Weights of a small GPT-style language model, trained from scratch on English Wikipedia.
Size: 13 layers, width 256, 4 heads of 64, vocabulary 30233, 26M parameters.
Architecture: RMSNorm before each block, no biases in attention or MLP, untied embeddings.
Training: a variant of Adam for these matrices, 430M tokens, 3365 steps.
Each number is 128 + 24 x the weight over the matrix's rms, rounded and kept within 0 to 255. Layers, rows and columns count from 0.

# layer 6 MLP down, 256x704, rms 0.0389, rows 68-145, columns 0-87
[[147  96 124 152 165 108 122 136 132 142 116 110 163 131 137 165 167 119  99 104 133 145 118 129 144 134  90 133 147 112 151 147 137 143 151 133 141 107 103 151 124 127 132 115 147 113 137 131 114 140 124 125 123 115 134 149 135 131 113 123  83 118  65 113 137  87 144  99 139 168 150  84 191 141 113 100 138 145 154 115 129 144 112 152 131 136 176 155]
 [143 158 148 137  89 132 139 134 101 122 129 153 114 165 124 118 150 136  91 132 130 121 121 141  86 116 108 154 148 141 158  98 135 113 123 100 143 143 128 131 107 187 122 151 106 137  99 101 106 131 135  81 127 114 105 138 104 129 132 128 131 150 149 122 153 133 132  99 123  89 140 134 140 121 149 154 152  97  99 166 142 138  92 150 106 110 104 134]
 [125 171 127 113 125 137 155 124 118 123 111 146 130 139 178 120 126  94 132 112 127 105 139 163  96 140 122  76 122 156 127 139 149 150  99 125 140 122  99 127 136 144 142 145  92 147 125 121 122 141 124 117 123 122 133 137 154 119 171 100 147 152 103 131 125 129 121 119 131 168 137 124 120 132  91 128 124 178 126 136 146 122 126 129 142 122 118 141]
 [138 141 111 131 135 145 140 128 110 108 140 123 168 122 112 108 131  86 111  74 118 112 166 161 128 122 151 125 154 149 143 108 133 125 133  71 119 128 164 109 119 121 176 145 101 123 118 134 108 115 128 109 132 136 134 177 163 126 145 155  98 108 124 157 113  96  97 124 133 149 125 124 148 114 146 130  88 159 118 107 150 142  96 141 118 115 136 128]
 [104 115 143 129  96 118 125 154 123 154 112 115 169 138 146 139 156  96 113 147 125 123 101 137 113 138 148 141 112 138 155 131 139  98 125  82 104 125 135 116 166 155  76 180  77  95 141 120 144 121  98 114 110 126 128 122 123 124  70 131  96 135 131 165 124 127 114 116 149  95 104 102  74 142 123 104  99 164 133 124 109 129 130 128 178 130 149 182]
 [126 147 148 169 122 118 115 140 120 125 113 128 136 128 163 147 129 104 134 128 117 143 123 156 144 130 167 112 132 142 194 106 133 135 161 126 129 142 156 148 121 130 118 124 139 116 130 166  79 157 134 144 131 142 141 145 104 170 124 126 119 109 110 148 157 131 124 114 113 106  60 154 142 133 133  97 126 125 163 136 137  85  92 112  89 131  94  96]
 [149 112 150  80 135  91 146 111 143 118 104 142  94 128 130  73 120 129 127 104  72 166 127 132 110 136 155 146 158  70  98 151 117  58 132 106  89 131 175 125 100 111 158 146  67 108 101 118 166 119 120  97 115 151 102  85 112  57 157 105 168 127 124 133 133 140 110 144  91 164 137 161 140 136 160 139 115 142 174 175  88 132 146 117 142 109 144 165]
 [161 106 156 128 133 162 166 156 127 157 125 127 101 120 119 118 116  97 150 129 115 115 126  93 113 159 142 137 111 143 103 137 124 130 156 103 139 105 139  94 132 144 153  84 173 103 108 110 147  94 103  86  95  98 114 105 166 141 116 153 120  98 100 160 125 138 127 144 143 101 157 111 151 108 135 170 132 169 156 136 153 119 145 124  85 175 155 136]
 [127 123 140 148 129 100 109 121 171 127 153 179 121 118  75 132 117 141  78 121 123 126 126 152 130 140 153 137 131 119 144 121 174 145 154 126 130 151  92  97 120 121 159 159 136  87 124 122 115 121 125  94 131 132 132 163 113 150 145 113 132 134 110 116 143 106 114 109  95 139 103 108 181 115 125 147 147 122 142 140 151 151 133 137 127 116 135 122]
 [118 111 105 133 138 127 164 129 160 100 107 165 170  71 115 140 108 127 149  90 124 145 118 138 115 147 133 156 124 150 150 119 111 137 145 129 132 100 125  97 135 178 126 124 128 102 126  91 124 110 151 131 131  88 112 144 124 129 149 130 182 109 134 143 157  89 140 110 148 145 118 158 143 136 154 188 102 111 143 152 118 142 146 145 141  95 121 111]
 [142 102 100  90 150 134  70 152 143 155 133 172 104 140 118 100 135 154 161 121 130 122 140 146  84 155 145 135 174 153  99 106  95 101 138 163 125 105  94 147 102 119 118 126 131 142 150 124 125 157 121  98 112 121  87 127 139 147 125 119 100 134 128 123 146 109 104 136  92 124 140  97 130 116 151 156 122 155 107 110 137 160 142  99  97 136 141 139]
 [158 134 124 101 111 124 122 124 110 139  87 159 124 123 114 115 130 131 103 119  91 114  91  83 115 111 169 149 119  91 107 169 114 106 149 147 122 153 134 109 165 128 132 111 128  91 151 147 151 140 145  84 148 100 112 138 106 149  87 119 144 105 162 129 176 154 126 126 130 135  82 122 154 114 130 141 132 140 113 125 142 123 116 104 121 130 145 134]
 [119 142 114 117 103 120 118 133 125 138 103 158 150 202 122 126 134 172 176 122  76  79 139 144 129 113  98 149 137  96 174 161 116 169  86 164 122 125 136 143 132 113 122 139 119 187 156 132 166 169 125 101 145  66  97  95 126 141 171  89 153 104 128 121 105  87 126 110 141 134  92 160 115 129 104 126 128  82 118 120 101 156 123 106  94 148 124 167]
 [ 91 123 112 151 144 106 153 115 167 151 100 154 103 114 135 171 113 140 146 122 115 130 128 148 116 142 179 103 143 148 160 115 144 172 115 105 127 113 134 192 126  75 140 167 163 121 119 139 129 114 132 122 131  95 135 193 154 132 144 118 134  80  67 140 113 120 146 127 159 150 119 106  96 121 139 137 155 114 186  69 118 118 157 117 135 126 147 133]
 [132  81  78 112 123 105 112 111 140 119  89 148 151  92 119 144  65 121 110 123 148 130 117 157 101 177 133 158  81 113 138 124 119  99 120 136 108 123 101 144 124 107  99 114 134 125 130 137 143 174 157 135 113 137 119 137 129  93 164 105 203 116 155  91  81 101  99  99 101 177 155 142 136 146 113  94 105 158 109 108 105 109 130 139 127 133 172 104]
 [144 121  93 104 122 163 112 147  62 110 109 159 131 148 126 144 135 171  87 132 112 154 110 119 115 114  71 179  71 123 120  97 148 137 124 122 120 131 129 114  94  92 100 142 143 126 156 160 118 114 110 122 165 135 130 131 127 132 146 143 128 127 137 114 124 125 106 172 112 139 110 155 140 130 119 127 100  68  97 104 105 142 157 135 188 151 126 127]
 [108  66  71  19  84  82  30  92 106 154 173 149  45 214 108  51 179  47  79 118 113  86 185  95  75  33 111 225 122 130 148  66 151  99 121 146  63   0  84 119 146 156 241 131  90  58 150 112 226 218 167 133 129 188 197  58  44 111 182  83 117 156 145  99 157 143  79 110  85 123   6 196  76 200 113  67 215  58  35 199 149 150 229  78 157 153 104 164]
 [147 134 109 105 164 133 104 129 146 131 164 137 131 125 161 155 137 133 129 156 133 181 125 114 126 121 138 119 147 102 121 118 166 118 123 117 141 145 139 153 148 125 103 136 172 143 116 129 121  86 125 125 114 152 128  96 174 145  93 121 134 121  92 178  96 144 100 141 104 158 166 114  85 128 141 151 123 109  92 174 111 139 108 148 114 134 158  93]
 [133 148 102 123 159 114  98 128 116 169 114 109 106 139 112  97 109 151 149 128 151 131 103 107 131 128 124 131 148 140 116 108 145 151 156 118 130 130 123  76 130 153 106 156 154 165 122 129 100 144 198  68 164 115 153 154 157 126 125 104 112  93 105 163 128 174 113 155 113  86 155 112 123 115 101 132 147 144 131 111 125  91 150 124  68 133 161  92]
 [119 100 139  95 141 121  96 106 109 120 146 149 101 103 145 112 160 157 151 107 159 142 116 133 121 130 143 103 152 132 110  83 136 123 108 172 142  85 130 131 118 103 124 148 109 124 120 111 153 133 106 145 148 124 121 144 132 117 179 161 126 163 130 110 102 131 116 166 127 130 144  81  91 119 123 148 132 169 113 132 119 109 145 107 105 153 124 120]
 [115 169 137 101 121 133 134 100 155 127 100 101 157  86 117 120  83 118  90  89 132 142  99 134 150 123 133  98 116 150  96 151 155 149 131 171 144 127 109 146 130 105 114 132 155 144 173 135 149 140 144 131 105 159 147 120 124 146 115  87 155 121 141  95 151 134 138 135 131 145 141  85  34 126 132 154 135 120 117 110 138 140 127 188 111 137 103 161]
 [148 123 118 157 154 114  78 114 123 126 163 191 135  93  96 140 115 137 113 111  92 120 124 143 142 150 170 104 139 123  96 136 101  79 127 139 103 153 144 150 111 135 120 125  70 142 121  92 152 137 122 119 133 125 134  85 130 153 142  97 124 112 165 143 154 170  91 163 148 165 118 123 101 135 150 111 150 108 112  98 114 101 112 124 115 106 102 112]
 [147 131 153 135 149  92 151 112 141 128 124 124 133 143 104 127 107 143 151 110 156 157 115 122 134 161 155 104 112 135 123 134 127 167 127 112 120 143 151 160 151 135 135 121  90 117 122 152 113 131 104 111  93 111 152  94 109 111  97 121 145  81 105 106 135 147 117 117  86 136 150 132 121  97 138 143 127 113 121 129 117 127 121 138  58 122  92 119]
 [133 109 128 115  92 163 133 132 143 137  86 101 119  99 103 152 116 156 168 110 137 101 117 124 117 149 134 124 137 143 124 147 114 132 110 124 143 108  90 123 165 113 118  85 165 131 156 140  87 131  86 132 163 122 117 148 132  83 121 147  84 140  82 159 124 150 173 144 156 104 162 183 128 136 132 110 147 144 135  77 132 121 188 132 127 111 118 143]
 [146 107 120  91 143 160 131 178 147 115 110 126 160 112 131 160 171 128 119 148 155 145 143 102 124 146 128 127 145 144 161 143 123 147 101 169 103  87 155 118 128 107 156 117 150 124 173 150 130 141 125 140 166 140 114 145 149 148 135 177 105  89 123 149 163 122 136 116 136 143 112 111 124 130 152 100 146 125 173 167 146 140 112 118  68 110 106  96]
 [183 169 106 149 126 123 151 135 158 121 129  63 154 113 127 138  98 126  77 160 103 160  98  85 153 109 179 122 101  90 133 178 121  93 104 127 104 143 165 134 181  87 150 146 101 118 123 143 139 142  89 124 116 122 134 114 118 111 126 192  90 100 179 154 172 136 132 127 108 132 158 140 132 136 123 121 148 134 128 114 148 170 164 175 140 171  84 115]
 [113 128 126 141  90 125 139  97 107 139 141 151 143 161 128 142 154 140 147 152 143 133 163 126 102 113 123 147 106 153 151 121  97 135 146 101 151 145 142 112 166 115 128 185 115 152 139 109 139 125 150 125  99 106 136 126 107 140 119 131 137 132 148 165 148 145 130 117 144 122 150 106 144 115 146 112 157 119 112 136  93 133 147 119 180 136 158 154]
 [134 101 137 116 102 153 155 103 110 130  87 179 140  68 101 136 100 120 115  92 113 129 143 161 115 125 150 132 129 127 117 100  86 174 158 111 125 122 107 143 133 111 151 116 113 142 111 155 101 149 156 132 153 147 115 146 125 137  74 134 112 146  98 162 167 100 123 100 140 132 100 123 124 148 117 121 102 131 127  96 133 148 124 135 138  42 179 138]
 [140 148 135 143 132 146 159 141 111 106 123  66 107 121 101 163 131 149 149 164 140 134 102 118 115 123  99 116 122 116 131  99  95 181 110  97 112 130 100  81 186 133 157 163 211 138 104 115 137 105 132 128 188 102 127 118 121 118 127  86 125 143 115 117  93 121 140  68 128 137 118 108 112  84 139 140 176  89 164 113 176 138 117  82 147  77 160 114]
 [191  92 115  92 129 156 139 109 147 105 111 129 127 188 124 174 161 109 139 108 112 115 113 133 146 115 128 128 118  95  99 106 115 190 126 134 142 128 136 128 108 121 132 119 137 147 116 154 124  91 107 124  92 157 132  98 111 117 150 146 166 112 102 106 123 162 101 100  65 141 146 166  97 118  82 131  96 117 148 113 138 146 130 155 100 108 119 137]
 [133 108 104 112 105 132 154 152 151 126 107  85 134 128 163 109 130  92 146 138 168 122 125 104 120 172 130 112 136 141 128 112 133  96 122 110 160 112 117 133 141 122 103 142 131 178 117 137 173 158 137  97 114 164 180 112 149 133 127 123 161 138 100 121 102 141 119 122 134 143 121  94 120 133 118 128 131 141 131 137  95 123 155 173 117 122 137 124]
 [130 110 102  82 147 142 121 127 143 137 105 127 122 157 123 114  97 109 137 103 209 181 116 151 139  79 154 137 144 157 142 144 117 130 145 144 132 113 133 155 116 130 150 150 125 133 164 150 147 105 132 160 164 145 143 142 124 108 128 112 146 154  95 158 133 113 168 119 149 148 134 138 134 128 152 122 159 140 120 142 135 141 125 155 149 134 107 129]
 [134 166  98 107  97 140 139 133 111 138 105 134 132 102 151 198 122  96  77 133 139 131 161 116 157 111 141 101 127 144 127 161 116 197 122 144  88 133 127 108 112 144 145 175 117 116 102 127 162 152 123 120 149  91 152  98 137 137 138 130 125 135 142 141 128  73 123 118 128 158 107 127  72 153 118 140 165 133 165 142 196 107 144 103 123 140 116 116]
 [167  95 118 118 173  94 126 118  92 101 129 157 147 117 139 147 123 131 135 114 133 136 125 104 103 162 129 124 125 129 155 125 129 140 146 159 110 127 156 106 116 147 159 146 111 140 126 148 138 164 158 112 119 114 116  95 168 149 144 100 142 151 125 151 117 106 113 132 123 110 121 124  99 135 123 140 131 120 133 140 126 115 148 125  99 101 131 179]
 [ 90 151 100 117 123 118 168 111 144 137 103 125 162 145 143 143 113 133 147 145  89 166 130 135 132 149 119 193 152  77  94 140  94 121 132 122 168 147  80 146 144 146 129  91 147 143 137 100 135  98 145  79 143 103 111  72  98 108 100 133 154 132 129 159 168 139 139 123  91 103 109  96  99 120 148 143 106 116  99 127 160 119 154 102 103 154 129 143]
 [148 136  92 121 104 142 113 149 120 146 160 103 150 136 125 165 121 126 136 116 107 141 118 164 141  77 147  91 181 106  99  94 145 106 155 181 156 126 142 126 142 129 130 148 161 138 161 121 159 159 132 161 120 118 134 151 126 134 143 153 106  88 127 128 157 156 119 127 137 106 114 173 133 100 149 103 101 130 183 154 121 101 118 153 124 144 143 102]
 [126 140 140 133 138 138 109  81 166 159 121 164 130 145 125 107 130 123 108 165 111 114 128 126 136 141 112 138 103 133 139 110 161 171 110  92 106  95 110  88 162 137 144 130 136 143 123 141 103 126 149 119 145 126 156 138  93 130 157 152 117 105 138 133 140 111 122 153 127 122  96 121 137 142 150 157 159 106 105 135 127 147 123 125 151 156 114 122]
 [114 150 161 130 141 107 137 158 159 143 125 111 111 115 112 161 152 127 131 169 148 146 159 116  96 120  91 132 161 150 139  98  97 120 103 150 132 119 178 118  62 135 153  95 126  99 165 115 143 118 141 147 109 176 124 125 150  86 140 125 148 105 126 111 121 126 154 127 105 130 130  87 137 143 110 111  90 137 108 141 140 209 127 130 106 145 142 149]
 [138 125 128 140 148  98 131 114 111 134  91 162 127 110 112  93  59 101 124 147 117 156 134 121  76 143 134 157 129 104 120 114 124 134 100 149 113 126 160 100 133  64 145 132 188 139 154 129 119 136 128 127 133 161 124 122 151 100 147 151 107 121  95 178 156 106 130 147 130 138 148 128 136 153 155 153 113 142 114 155 105  84 178 112 116 147 170 166]
 [114  97 154 143 109 151 167 123 124  94 143 173 138 113 146 122 105 140 123  86 122 123 130 112 101 144 108 112  68 131  92 147 118  89 142 101 144 123 119 123 105 150 120 117 146  85 110 108 158  87 159 107  90 144 111 138 181  76 109 127 144 116 145 152 107 145 126 120 125 142 159 116 118 127 116 132 105 119 113 144 136 156 102 102 139 168 120  97]
 [116 127 145  79 151 142 137 113 133 114  87 100 135  98 134 160  79 156 127 104 127 109 115  94 157 110 155  93 137 129 104 149 105 117 107 149 135 158 115 118 120  96 153 123  87 157 129 169 119 148 136 102 216 124 140 130 106 145  98 135 104 151  90 148 174  82 132 141 124 108  82 130 126 108 143 113  83 134 173 161 129 144 134 102  96 146 143 100]
 [ 90 138 129 152 130 147 124 141 127 133 134 111 143 103 127 155 127 136 103 141 142 126 156 136  93 157 179 117  85 151 132  74 159 109 147 121 137 183 159 164 144 104 155 133 128 120 144 122 125 106 137 168 137 141 122 124 114 118 133 134 137 110 125 137 138 185 161 130 141 157 183 141 148 137 119  65 104 125 113 102 148 119 123 113 120 106 178  82]
 [154  72 120 123 111 107 147 131 142  90  89 161 155  97 123 115 144  93 111 151 129 162 144 127  95  86  93 147 123 123 180 139 136 102 105 128 122 114 142  69 138  96 115 110 154 151 124  90 148 137 145 110 124 122 128 143 103 158 134  67 150 156 128 163 106 142  74 147  96 173 118 154 131 146 137 160 110 115 103 163 110 150 108 136 168  94 152 121]
 [143 169 161 165 124 163 137 137 107 154 103  89 152 117 108 121 153  93 126 106 126 109 119 103 161 125 127 129  86 149 142 115 154 145  97 136 148 117 140  87 147 150 119 120 107 138  92 148 126 145 136 136 115 109 136 101 113 123  81 142  90 132 121 159 141 139 134 173 150  81 169 122 122 138 164 128  89 147 145 117 124  96 142 142 144 100 153 121]
 [104 117 155 127 108 150 120 118 118 142 134 150 164  96 107 108 116 111 151 100 137 113 149 135 112 137 147 153 142 123 117 121 123  91 125 155  95 136  99 110 117 117 149 124 106 155 123  47  96 123 141 155 112 137  82 120 129 115 131 137 144 175 133 112  88 152  98 111 116 154 112 146 132 151 141  99 121 175 152 124 125 133 165 112 149 152 119 120]
 [141 146 123 112 125 144 115 167 126 121 151 120 105 124 106 157 125 121 126 101 111 170 116 122 139 131 118 124 123 123 135 125 170 103 132 147 149 129 135 127 135 148 136 130 147 160  96 128 128 134  90 137 135 112  90 152 128 131 128 151 127 118  93 156 131 132 142 123 171  85 113 152 125 102 150 150 145 130 159 122 165 149 159 122 105 121 111 106]
 [140 153 135  99  95 135 137 109 114 135 147 142 115  74  75 116 137 117 115 140 130 144 111 105 136 146  97 120 171 122 158 115 157 104 102 105 152 133 110 155 150 161 101 140 165  94  97  91 122  99  67 139 131 122 159 138 170 105 161 195 130 151 141 158  79 116 151 151 106  79 151 129 143 115 162 143 125 139 128 133 144 187 146 135 108 139 147 157]
 [116 130 144 157 144 110 133 130 141 102 120 124 134 121 126 146 115 122 122 133 145 129 113 129 109  98 142 120 136 127 130 138 101 145 145 118 146 107 126 147 150  95 155 162 116 112 110 120  95 120 165 136 124  88 161 107 131 143 156 148 113 153 116 100 148 157 128 151 144 140 149 129 104 136  82 118 154 140 153 119 122  71 127 111 134 119 120 106]
 [131  73 120 150 130 105 181 141 110 149 101 143 150  96 123 179 119 179  93 173 128  75 133 130 147  94  97 147 103 123 119  91 126 130 175  95 156 117 140 103 138 132 152  73 168 136 104 111 111 129 141  97 134 137 140 149 120 158 155  81  88 129 102 154  90 132 147 143 114 124 153 116 136 142 142 121  97  93 101 118 161 123 140 128 119 163 138  97]
 [159 125 118 136 160 115 139 117  96 105 133  89 119  76 154 106 144 116 156 100 133 153 139 139 140 125 167 106  89  67 111 118 142 126 131 120 128 183  85 112 138 127 132 120  90 146 135 116  75  95 102 141  89 133 116  98 131 151 120 129 126  98 107 113 113 133 120 141 171 185 146 111 122 115  96 158 123 118 111  81  98 102 135 147 175  84 133 152]
 [123 156 121  93 162 136 149 149 130 161 112 125 107 137 172 114 107 121 145 140 148 113 158 149 147  93 126  90  95 111 133 136 158 153 105 158 134 127 192 103 128 110  90 135 126 161 114 121 101 135 157 150 145 112 138 107  99 107 151  93 126 108 104 136  62 156 139 143 121 103 124 150 121 105  94 100 113 112 111 123 112 121 117 135 131 107 115 132]
 [116 120 137 136 126 116 141 106  81 158 103 199 152 147 137 162 118 136 155 125  88 110 144 119 137 124 121 159 113  85 130  97 146 134  95 138 136 144 101 106 124 130  97 104 114 120 106 113 137  97 147 129  94 129 113 146  98 138 138  71  98 136 101  68 122 152  98 122 174 129 120 159 116 130 120 112 154  81 105 143 138 119  98 142 125 176 168 121]
 [122 162 120 135 132 102 110 109 148 124 107 133  97  88 104 133 125  94  99 148 118  83 148 107 106 124 162 143 125 127 142 158 136  98 118 103 195 101  98 137 165 152 162 113 125  95 164 148 112 128 105  89 105 121 171 148 146 113 152 141 152 133 110 115 155  59 106 128 117 142 106 129 144 148 188  79 113 122 123 100 151 124 118 138 154 132  94  97]
 [154 164 150  89  94 120 109 158  99 136 127 103 137 124  82 124 133 131 124 126 120 111 110  92 133 117 125 132 154 108 120 185 129  95 162 114 131 113 145 111 140 116 167 146 170 141 144 164 113 129 106  94  76 111 145  93 123 111 142 134 136 101 141 150 129  92 130 124 166 154 108 103 145 129 117 144 127 162 152 126 125  95 135 136 136 150 122 123]
 [105 168 123 129  86 104 120 131 118 126 124 103 136 106 141 132 137 127 147 132 131 109 155 145 103 175 121 140 108 158 136 144 110 126 123 130 112 112 144 149 128 121 105 106 108 124 105  95 103 153 109 151 112 164 125 105 122 139 145 135 146  78 149 123 148 101 137  87 144  83  97 131 143 163 122  83 113 109 138 109 110  83 138  97 151 130  95 157]
 [122 128 135 146 131 135 108  92 102 132 123 148  95 100 117  97 119 120 107 119 102 127  93 118 153  94 142 125 138 117 109  88 128 133 129 157  99 147 112  81 149 111 104 135 111  93 163 102 115 147 133 110 177 115 112 124 113 139 106  92  78 159  94 123 157  98 139 100 151 136  94  84  90  91 135 111 136 115 131 124  91 113 127 128  65 132 135 157]
 [116 138 113 145 119 114 149  81 145 107 186 111 149  74 134 134 159 136 168  76 145 122 122 122 131 138 109 115 181 175  83 147 158 122 122 157 140  99 106 110 138 110 130  97 129 138 148  91 102 110 149  93 119  92 103 116 173 116 196  83 116 117 119  92  94 144 107 112 146 118 142 105  99 128 123 109  98 115 148 133  86  97 165 118 166 140 146 138]
 [165 131 114 128 128 131 105 147 114 102 124 178 129  99 111 148  87 165 100  99 154  68  77 132 119  95 149 113 149  84 117 165  73 104 135 144 138 104 101 116  98 112 129 126 113  93 136 141 157 162 136 159 147 129 102 162 106 126  93 171 108 134 115 176 149 161 172 138 157 161 145  92 120 125 161 148 142 133 106  93 147 123 104 129  86 148 104 155]
 [119 148 103 115 129 100 134  97 128 118  84 135 140 181 140 124 152  89 145 105 162  93  96 133 110 122 116 119 153 126 147 119  94 167 128 148 121 118 124 112 142  86 108 126 116 129 137 170  71 122  88 158 141 121 101 148 152 126 106 145 133 189 158 142 114 146 156 151 125 180 117 131 147 125 101 128 101 122 121 184 120 141 167 106 113 112 153 148]
 [ 89 103  97 105 159 137 138 146  97 139 142 141 118 151 149  78 111 109 160 128 137  82 105 154 129  80 131 128 134 151  95 108 138  81 163 133 122 105 110 119 130 127 112 120 131  85 187 155 101 125 136 196 139 101 117  97 130 156 136 117 108 120 104  93 115 127  93 130 124 149 119 140 109 132 161 137  92  85  86 130 162 105 103 138 105 138 148 124]
 [129 165 121 110 121 119 117 123 140 160 161 133 169  94 101 147  72 140 111 135 115 100 122 161 168 125 171 107 115 102 136 145 119 158 141  91 122 148 164 152 145  71 147 140 105 145 110 135 130 122 115 133 125 156 128 133 118 132 164 102 140 133 112 130 172 137  97 121 154 110 149 133 115 133  90 107 189 112 138  98 158  97 160 122 114  99 129  86]
 [148 111 112 132 157 114  99 117 132 154 118 155 142  99 111 111 118 109 166 103 134 118 132 126 101 113  85 137 134  89 112 159  94 119 126 152  97 136  80 108 107 101 121 140 188 120 188 128 125 149  90 164 102 123  90 121 158 181 104 145 164 130 133 175  82 119 121 143 135 151 150 128 101 164 120 133 138 121  84 122 141 135 121  91 106 104  96 132]
 [127 127 132 141 120 143 109 132 133 105 119  74 150  90 138 110 132 135 136 122 136 131 135 112 132 159 138 130 104 130 154 115 159 119  82 159 120 129 137 100 147 100 134 124 134 104 111 143  80 112 102 177 120 132 153 161 152 107 143 129 126 103 164 156 134 106 143 149  94 144  91 153 146 115 138 108 105 124 155 131 132 118 122 122 135 113  87 151]
 [151 130 122 148 136 142 139 107  69 100  94 162 103 135 124 164 187 111  98 134 120 154 146 135  57 135 114 121 117 103 177 124 169  93 136  74  79 187 141  90 113 153 111 134 119 120  83 120 101 101 101 126 156 157 132 169 174  99 155 119 133  96 120 137 115 153 141 122 131 121 138 103 155 119 116 130 132 107 121 140 146 174 135 127 109 131 128 125]
 [135 126  70 147 138 143 113 128 104 113 134 130 138 109 133 109 115 104 143  94  61 136  98 166 130 103 138 110 134  72 110 134 132 151 139  96 119 113 136 103  64 123 118 171 140 130 156  98 154 123 130  99 132 106 122 114 145 148 135 130 119 129 140 147 132 108 114 129 152 117 113 120 167 110 157 168 148  96 132 118 166 149 167 122  97  88 135 123]
 [124 100 131 148  89 103 131 133  98  89 164  85 148 161 111 117 144 126 129 113 114 122  94  96 149 137 100 115 124 116  98 154 168 122 148 139 114 133 173 144 120 153 118 157  84 141 129 146 150 119  85 121 108  99 143 140 119 158 155  80 135 150 128 144  95 126 121  94 166  98  95 105 134 109 131 129 140 147 111 156 145 135 171 124 100 133 129 144]
 [102 143 138 105 112  98 144 126  99 146 122 115 130 106 100 100 137 136 107 126 112 143  88 117 133 186 114 139 118 135 119 138 120  86 127 131 141 134 127 147 135 116  96 120 158 125 162 130 166  87 109 154 138 122 143 133 110 104 135  65 158 117 142  80 127 139 128  99 151 129 142 119 114  85 112 108 115 131 107  97 150 127 116 130 122 123 128 104]
 [153 134 158 127 176 130 154 145 104 114 135 158 146 134 103  87 153 140  91 144 157 105 126 125 103  99 133 150 126 115 112 108 102  95  96 134  99 115 149 144 112 164 143 111 117 160 135 125 129 122 146 157 149 130  80 116  92 108 144 140 108 133 140 106 146  81 103 143 126 109 111 104 101 107 129 132 127 105  90 140 136 153 122 150 131 168 119 100]
 [138 122 141 111 155 132 149  85 133 134 133  90 162 108 125 157 120 126  93 153 132 137 114 139 163 135 145 124 108 127 119 129 126 132 106 177 136 141 147 151 141 118 101 104 149 156 112  87 130  96 140 121 143 178 139 130 127 149 128 137 124  96 111 113 123 126 106 122 144 138 151 159 142 112  92 160 112 122 145 118 144  90 137 170  86  83  99 127]
 [111 152 143 132 149 149 157 120 145 113 128 114 152  92 163 150 144 143 142 126 148 149 127  99 130 154 133 139 100 167  80 152 141 114 127 118 132 115 150 127 161 148 141 119 154 100 115  97 146 119 131  96 112 115  79 124 159 119 152 101 157  80 170 127 127 115 156 121 168 136 101 116 120 165 102 118 118 128 123 116  81 141 133 100 124 134 114  84]
 [132 149 137 113 103  90 119 130 123 115  81 118 111 126 123  88 148 167 133 131 105 105  69 130 119 153 174 136 117 124  90 114 107 165 119 105 155 160 101 147 127 137 154  95 101 141 120 121 138 106 128 104 167 125 111 142 122 134 103 140 153 150 108  96 140 106 134 127 107 100 150 131 125  95 112 142 111 108 114 133 110 106 133  95 123 136 103 123]
 [126 103 117 129  86 123 130 171  92 141 109 144 158 152 137 133 110 144 105 168  48 124 110 121  83 112  93 154 113 100 187 100  92 148 118  95 118 155 105 129 103 145 108 106 116 157 104 178 151 139 128 121 110 144 110 132 137 113 117 150 102 115 120 107 133 106 125 116  79  88 115  91 149  81 105 130 149 162 179 144 147 114 114 156 155 163 140 112]
 [131 140 115  84 133 143 144 104 109 136 120 107 104  39 112 138 135 144 120 117 146  83 126 146 111  96 104 123 156 122 104 149 129 101 169  92 139 123 125 102 146 164  79  94 124 153 138 141 133 128 147 145 120 156 146  97 116 104  99 128 122 127  98 139  91 141 130  97  70 118 136 129 120 102 134  75  61 137 108 127 105 147 162 130 159 132 116 138]
 [114  91 147 111 128 128 139 108  96 129 131  99 142 112 146  98 146 131 157 127 154 151 151 121 118 129 101 117 136 153 120 107 152 114 142 148 148 138 142 105 102 130 130 106 108 142 122  90 122 141 148 136  70 129 102 101 116  97 111 141 111 130 136  97 117 125 112  96  94 104 136 179 125 131 128  95 136 157  84 119 132 130 118 131 130 153 110  96]
 [125 169 119 150 152 140 128 154 132 188 152  85 107 126 123 115 171 133  89  90 107 114 130 171 157 119 140 112 146 135 127 133 101 154 147  92 121  94 132 124  86 131  73 161 132 144 121 105 129 114  86 118 114 145 162  73 147 149 120 121 141 142 179 144 139 160 150 134 147 101 107 101 123 121 139 132 149 121 123 129 136  83 126 150  97 132 107 156]
 [136 112 114 142 154 107 113 117  88 148 145 133 158 149 160 129 132 123 107 119 144 160 136 155 137 150 164 151 130 101  98 113 147 108 107  84 155 136 115 166 116 112 147 147 159 104 136 129 144 117 127 108 130 127 145 132  73 140 140 116  74  95 124 128  95 168  95  98 115 122 121 141 111  77 115 117 120 143 141  90 142 139 123 175 155 137 141  89]
 [159 120 121 122 171 109 143  94 117 123 123 141 148 118 114 162 114 115 111 156  95 143 116  88 136 121 141 148 128 130 133 165 151 145 125 115 133  97 109 144 124 139 164 130 126 110  99 102 143 179 124 104 140 111 123 158 136 148 118  91 130 128 134 133 141 123 115 133 128  97 120 115  99 128 165 131 149 102 111 144  94 132 128  98 117  96 156 122]
 [121 190 145 128 119 153 138 120  76 160 162 115 120 138 130  98 110 143 141 117 164 175  98 142 155 128 121 109 165 137 139 144 120 159 152  94 136 118 155 118 130 137 122 163 155 142 139 113 122  91 136 101 133 117 113 134 122 159 147 141 107 132 120 146  99 191 122 120 123  89  81 145 108 120 134 166 129 126 110 170 122 101 136 123 109 122 193 141]]